Part of a small language model's weights.
Size: 19 layers, width 448, 7 heads of 64 (1 for keys and values), MLP 1216 SwiGLU, vocabulary 8192, 43.5M parameters.
Training: a variant of Muon for these matrices, 348M tokens, 5303 steps.
Each number is 128 + 24 x the weight over its row's rms, rounded and kept within 0 to 255. Layers, rows and columns count from 0. Numbers have three digits each. The size before them is the row's rms in percent of the matrix's.

# layer 9 MLP up, 1216x448, rms 0.134, rows 758-767, columns 224-447
113:113116107155146122102111155141090137141124137140141144157131131137144088171111118071123143121116091151147133105138133135137147169144148162124122086115131115166161102094166112156156123135140126117157147144123108129149137108082142130130146101104145113140113141106136134139142113131165187140067096129097133150149140078142137132120135109144133151163149142130145100153174105139102183099141169152142135115126175073139078102121128134142094163075160136161102147107141087113126150096137146177157077170126130113068131129100090132122120114128132129096114122159099136112123129100145125136169138070113182109182144149141150099134159160130125086110174165109077108126167139132172111154112
116:123184123159142081171105126082145160115108137164124121118135121126132143126124098143151139103100157157120161133153150127107142124147114135155128125154113098125174109112142125105156162149123085124138110121103143136120123137133113125170121132155132153137134127134182096120144147140098151126124147160137105149127112153136138136094160159171100130102125108147117128141150160153094103116122127137121128151102121123152143147091146103144118128150117112170136159146129127149147109126083168111132074127132128085142124126160134161070173173116164126087150150188154137113117133117134169127110130159079069162116128163158155090132119135153099134150103143114117111066138076134152140157105
118:095162173114128141133094119096117110112158119108111133105123097127104138118138119108120130137156142108131148146077144139137136147157134124084151119136159126115116115163128151113111090112103157112145167081126140115121107118114131111144133126114129141090128110160138122094167104155135151144115110145147132118129137122166139144146111160131099099087109160128135130106093122139111143120142100110140107173117144148165137129138142164121136148118128116118124135121111121098148095153106137136122150157143125163164154110154131097162084129142106115115127132148125156151146127163150147176117098142092164128145079160129145107142157105168109140131113123132157145106141188143118130149124
113:125128117136136160128120146122108152143106117115153123110063129174172137093145085164125127149172112149136095130111131122112156125121131151148123157131127139118146100113155165132133140131154119165160129137108138150103120101147184120155175108153134091167110127113144187131141118150119118136150134120137136152170128098128134136101146150138131162136162112113141115118136182117141172105120180156152129084125140138073108122104112124088121154135126201159103136120153143123160139128156151134121149113116093125116062107125156151081095122121122128161160093139136129110110130151065105140090127066142145131081164156101162143113145121145131096131148118149120141113126137147132117178130
083:150120100106124118105152115119162149162139129172167115085122110116141119092123137112142189121138168104145135085162121112120168146142108124081131186133134102132130158125103154132124094096167166150096128131119107139131143151181104126169130112114107117143147129135143119173164130129126129147141142146140096082125150144127099121125115138119123142130095137165118102129068137122116121121132136114076121098172101137147138105126157129128130111091110145120092102078088121118137127124071147130113142101148095084090141131117180122107096125145110118126074175117162138132140126146113098065147140119127141138117144136082165154123139115109120138129101119139113103171127095126115141152089
128:120141133084128149116114132127147100147122134120136105118195113137106126119144160143140125154156147165138095091125126107204153111108094148136120087123136117139103141118154143116114088094137116097169155141115132125140136147102163115135133169126147172129171125125137115099164144164139106121179145150104114115138121113118133065107137137115146156140127128126068107155124133164139116110130139131102113106121116096162215172155145107118125095136106127123122140099125182102092144122113130130128126129114124137144108108167114129162168151120122110151141148134125139138153139104128114129169107130118118097133088140113175148093113112092159144158134079177116163121116170138093106117101
127:172095149123099129102119137133138134093110125124132109132184101083141108114143096107132162113179111137115095103137125131103124153098083112122169131104127083144132160121113134103140139133162102133123177116108125156134145100096150094102134130109140140091083156154074112138127099143139126126150142153092116109143108115136160142130108165142153105128123169134099129126117144082120138150087127148139137132124101122150092139130135135130119139153150099190161118149122164084142112090159125185089139135162152124153115127101142089101118120140120115091130185151092154129092120157182113148121120130121135112130138185117107141151147156156156118128152143191115149168163111121139093154128
121:165134093098148104120113098134139138128130145121120133159152113145116118119207142046118119088113149130111157171162133111096076129134124165115156134116118075101116140068106105164097129160148116193126121110107127089137113152113180077106117127150108165134147127107113141161149123152142142158155110132153111095132121114119153115101103120108149119113165136146123120113120119160126103113146105092098144139112116114181146148133091089136094147102115140172111148104131136136106137148102131137153147165121113077142122155112092073118134135111101136138124123094146170144136088112134121107152136108132105113103137154106131095159119173129153129166132090132154103162153098139096104149112
085:149117146170143079110095144122162131118109092105101097135155126158159152102149148125193139106129153109085090117122094151132086126105131100164120146123122116140147123140123109119111082128167116031100157133125123137142201107125103139171115144122141137128136106131134154193140084088161147122117126155121115123085146129107077121144107104138153105128161157113130104218078111165155162125144152115152148121174117174115114080132150150139151101107113103126149132166162148148102097151128128124168112135161133151155116159113153134148143147165167133117136088113123125147145078131141135124164159160111165102129129156107119073111139165128102148117135144122161153130111133106146148119119
064:151161090107138130114182114122066117121109141121113125142153090076148114072118146138113092193154149179141157152130125097083174119114162157119109134126106174131111144159117161094129144098123127096159115096163105146163159103151146099150138175127111139141130118187097131137140151141155150131137115167100101137142121121121142116123148129133074110139158151129131151171169125097140105142151119168138082093120127097131117152125120112149162131114125115174088151129103134099168151132101125129129146101141117077122154144105116173142107133107126096126080083124147127145099111155162153117122146130124070125114090120126123154098131119181124120145173126139114138145142131152145111167133
# layer 9 MLP down (transposed), 1216x448, rms 0.0785, rows 758-767, columns 224-447
110:137124181070110112112138143162098119152130151132139152134131175142115155167119155133157148144126148150161174125148120153148166107125131153095158122121131122152122115106128152129101130097073153117147149126119100143131119153106087086129151108127137128121131123110125102112134173115183143126127140077126143139135136104118107117126134121147144159122129128090147127142176143129146163111105115157134136136111148096162098157086125148189113165088107141123150112075147129072121170117127130152155144128139129146174131130155129099132136092182101106073117131156132127089122112104150116100131101108134134122165121083101135139158107111158126101114167167132127102117120107096124142118136
114:133168187129177109146101130120118132108137134157124128113112160160136118084127109098145110160094167114112086114142112115130143144085117145086121143108138105137164103127106113138160118109168101127115129115148139152138193144093110141137146158139041131128109148145186105148180154125129075125148128137095116131130079116140117083085119080114096098118113134134123160107143132145092113162139100125145098130121138144073137160106109143133145140125117152189145129135146134154176093119097113126127103107118098134098085126136159140113152139102118121140176105104147076074130120086144134164074100144122079097131152164134123134091113146122124104109140098151127123123130090123103115160112
115:125138140082091088087149145093135090137094107143164146157106053170152142146106140143153127170115109148124111153141135087095149169128113132164143128120101150120140116126152108172151102108113153143148112125122081127120090152089110127149124119143105118143128078117104177107134106120107097135125126067153115108144130107127092140109117126123165162151095126111142107192100089146185110125141191113105130144104122130131163139115136118133118151161128151113105118130103147118111115093129085171109150110079101099159113163111149196107141107148154131127100123133138142124162141134111085179141127151117155133132146094197123153139132139138108104128119150145151134099139106125081149103177
117:123096058119122173112129143100132125120132145162122098128073159119133121091105121097141136134113106110102096120133140116090145132139128108136097130160130135136137094142166149129157141151115118092161142190116214079104146146132144100137124082115134117124138108143132143128095136161167153108159101110131122131158156150143137134094086146130094122140124112155101110122158158115153155172143155154183111107170150164152124107138079119111125116116142121166148162133176134083099117147095081096116133145171103181165060111127181109085113076165142109179173173142136152100140096123150140132113111140137130146098136114142128126132139134162102122110101070121086136108132122112077089160111
089:116134111096098166130160116156154145104105131158141181112142139153129180118075136149061101107136129121117152093157109106096116126124102147138126111154122103171135146166120103181104083115168115132113110139131141132118113112137171142168136147165131107138124150089119107161156103129125120139134105101176105094137105129112117121148133183130144132142113079126089097144082105136110080147105121135147101155095106119152128134137207071131132146159141118124109150143107142145142169134123134102124110126122134066118136175136146122128119114124123136100123160105151105131146109130122133091178110097121127134071149115144128126164122153124108149140131173150138117094103105132149167149092
113:133142134138130155184102133094124167133099145143082102137150092175080153145091113125146171123146152150119150094152097105157132079120087143156115128101127111114108142170144122121102118121161159123119146128112103071141156119124144125135118073132128146141147167109104156153103116116141104117165148140146145134154183131124135153110132130153092163139132161148111164172120116138114131126096133163125117097114136154196147071132092138148121134099123098122115130074129138138111134163109167140133159098137094151125121121179093135114130140105133141132121117114104112101134147091113140124123173141149107111143134134135173104127157105115132114137143110136117136070121130148087116100143
129:157125148107116152120200121162134212147120163119116120120180167112123104094150126141102135147146115164076103157147145145151162069131088145168126144099141104117127135137103155105138158157163121154124136099144095140133133130143126138119107126125153102147089151115086137120165125132169113199132101134122150113107184128128146126134097122124134114115134117164147132180127127109142131129099110132158144093156086133113110152091115165143134124136111138128103169115098102121103096108125132114103149106145143176151136142159088129163123122125136151130121166132133124148073142160170134168079063093084130089115117153132146116109122148137129156124147158140113107098125117117087128085115
124:170144096101177094135105124095119163145068143107159150134102136113177074143117119092116050131094167173112132160078157140158124133111105139121140134107147122086136119162148089088097142148135144131128113132160053171120156145121139137134081161153165104113114114128084122129131126124151131137119137134130135155084130156129097133147130150097134106124125129126116140103138125141126126113119103126118148131152085136124118159154167138142129151139175153145133140128158097083114120125124153146151067104135111110144136126130103128142127121134131130156155171114161105132147147114135149147123109142134087159148112173099162103132097168164138139120148145155130140133114105150131133155105
091:112106137140129110127130120138105157104124123096117124139158141082106144158100116121090141164118141115158151145144129114161153114144111071147123126136139153128111093120094136150155068079118133103089136130107069126141152125130107112174139118134122114129139121087106142117128106100105134162132154137123116117103134103094125143169070126143111145140136150091082151146105107147151112132178136117148154135154141109144168136110132120165118117115138134131138108134117171130143146145128118150133148126096093140104072141123134128145154108124145165144134102135128058128143126138120110142141135167108116158113142139120129133150091144095128074150080116145148104122154135129154119137097
064:160149119122124112136150135118149102114154090149105129109093123106148104136110083129143115149113112173085133104110126130124175126141167182119094103113094151107129152113110122137079137093127139129161159116153044123124158137182132151092114094128107097145162113148128131134123171076126147168112151173080111148168111168138116121105122145127128094118139152107115107162113099124076137132125128197137115121081138134150159115123148127177098127110136126168081128141171131140154154136129104128129127137103126108105133122084080158150119142122110140106100067146140145135139088168141164143108115190108120113151143097142113139165123085145144105180117097135097101143159131103132130117150
# layer 9 MLP gate, 1216x448, rms 0.139, rows 759-767, columns 224-447
113:156076150129142142099119153133164135137131125108094111130138151099129106125128118121089114110130151103111152138101123112114162131126107149127098117110114138111137170109138101113130084101114149126080129148109134110158107120137119127101132166123141162123136133163129112151094063116154124106190107125151147137095153124093120162156129111136151142130090159127145167114135097099145148128122159111136143143152132172119085143130088154079130113132063176130122146114078168145123104091109161083168136089093094109158153175111104149121128132089107087105129082149118151096163151147130122114097143163150157087140147144145059122128117162146137117123099137112133139122135115089148125114125
121:123083100104120134124148149125087137117135145163076154119122154077152142130177115149103115104147112111101141126107119122118099128131133147167113172134123142122159170087129130108134128151143106154171115114151118113102157171141106112125138120161153143137168155107149121173113120098150124133154110137143089169143123141133166096098184148177145133146169076138159090186117147118166165090095151173078100124123140147128137122164137095169096127123165146131133160132126104105138140119175109164129095130087146088125116141123118151121122152103126131142161141121181118114119134168139105088134104137099136135076159146110128107170127125119128120155115074125116144150128135127115130154126
113:121144108133129185084133105131117112146101069138143136168110192155177127071139094129101128157107096165090149126104131132118141129110148114134104205157117149103114108126160122128110139142160120103148124176145121125123104124191154087127132113151127113123097166120148167157102127166130118095138126127136160095143141099122165129120088113145141129149129179151097124136161163132118172139127143149134131088123151136109140122152149079113116130132147163143143088111147119127189143087140122122105136117154108141155102121112172167115155097128148127099122113150182115120117106099091134176117151105093146115127142130101102138130151138162127127088112102144149149166135163138073142153138
089:144115136119153146116134173110118113167125124124158135125145128123134132134106141140126109159136111116071167095128083092175090155125135177098186186128102102149130158120143102144141106107134098104104102166133145146111064120139119099118124140118110102158165123134138110100109151154142124151112138139132115135084101179161080090160125115119146160091120092133111139083111146114140101128113164125133138108123138119177132082111112093121098142123119144109144161123125106122093086131123142109095113146149120115157108142143150121162129115143063127135120147153117163149131090123115153126158134122148098136111140092113125153114119142111172129139118150135094154135148143111161110092154
120:116118124106175143099136116178150131119129115122164119128104095146099142125102197135095104123082120168099158113150111145169153131092165131117141109137116114116141114116142133118119139153116128148143137155105121141138116112149158139121128153101176134117113125119134129120099164163134137157158126146129118138127125153107136103076113177166136190104120089175126140124124140157122093101127124124109159136142176148140135144157157124136111130126113122117136126125107192148113133095138108135144127105135169168125127129137097149107188136147115111183107121147103117098134140127135143163138107137132152112138129110127097147159127131098159121136172137154093122153096079126125083131123
126:114130154140119133115095136114145106112144095138133174124136115121079074160150137177140146133146107090149109118127132182105187151135132100137153133150138117134140144117125137120100146148148133127121153132105134091099082138065140156089160125086144112122123141108146151102119109158126109172139085166090116110159144125115157162151138125166139109103105121161160184129137109113100156088089122142101080142124144158118120162150126054167087124113154119138132146110155141051151166113146138148130139129163126140155145117052129123114133113125099133109142150160118114091146144154120130107140136129104096151104137083149117098124105119140154138136145113119133122145116155117111121108117
121:160135119096105146107124148125102112132099105124156129120118155131135145170110147140116097149110143135096137121096144158123185154129128120097157097119104132146119184134136120064151147140155135107139147127177150145136156098105123151170152144133072115154175128133132094073082149140114107077194137162130090113136095126117117142154114105074105145131118146112126159152128162102078125094093166166122137153133129153135136109122133141138131157094162109099113083124126141118119099128161134140152105127101150124130142130125169140139156152166181130145107127142126132138152088136110153149137114124139122099152132141136150108187093181140141131137130147096104106115107146092157140072102
098:138136118101111116099139110167131108140081093085134143124135146136161140100149129148145137118139139073089118141067110130142113126149121131167123158124102091129137170142084105120140182118126144152137122155076122126135108133167151106152148120143133122120167124116157120156146166103133122108154115111137126149133141145113133136133161106085105127115154085143068104119125078167115131122141162144120110139091103175152108117088133124112124132099116124168101144113134094108162139143162133099117118141119103122190143144122140119105157096147136083135124147138106191125138122113044136142152127084101150128123148135083149096170130098113122145067117103145103142126159142128143092137130
062:115102148152104137129112184154178146118181105144121115109118130141093154125123113115160161057100099097127117117116111160124098142161101112146174131148147120126150123083102097141122115151128143158096119164111129111071096158073152155111123121121155111117112130082154137149130129111090129124100147076168126123133135124125126154122098133128169123084113101112157122128102167134103125116093135097104173128149100176114119136128096156136127102155143136118161136149178138138092118107116129147118136162116127159145141081138149087133135127152146172138168154147147092135122153094106078114159115099104185170121157102136138119136134152102171158125108121109151136122110110114102120123135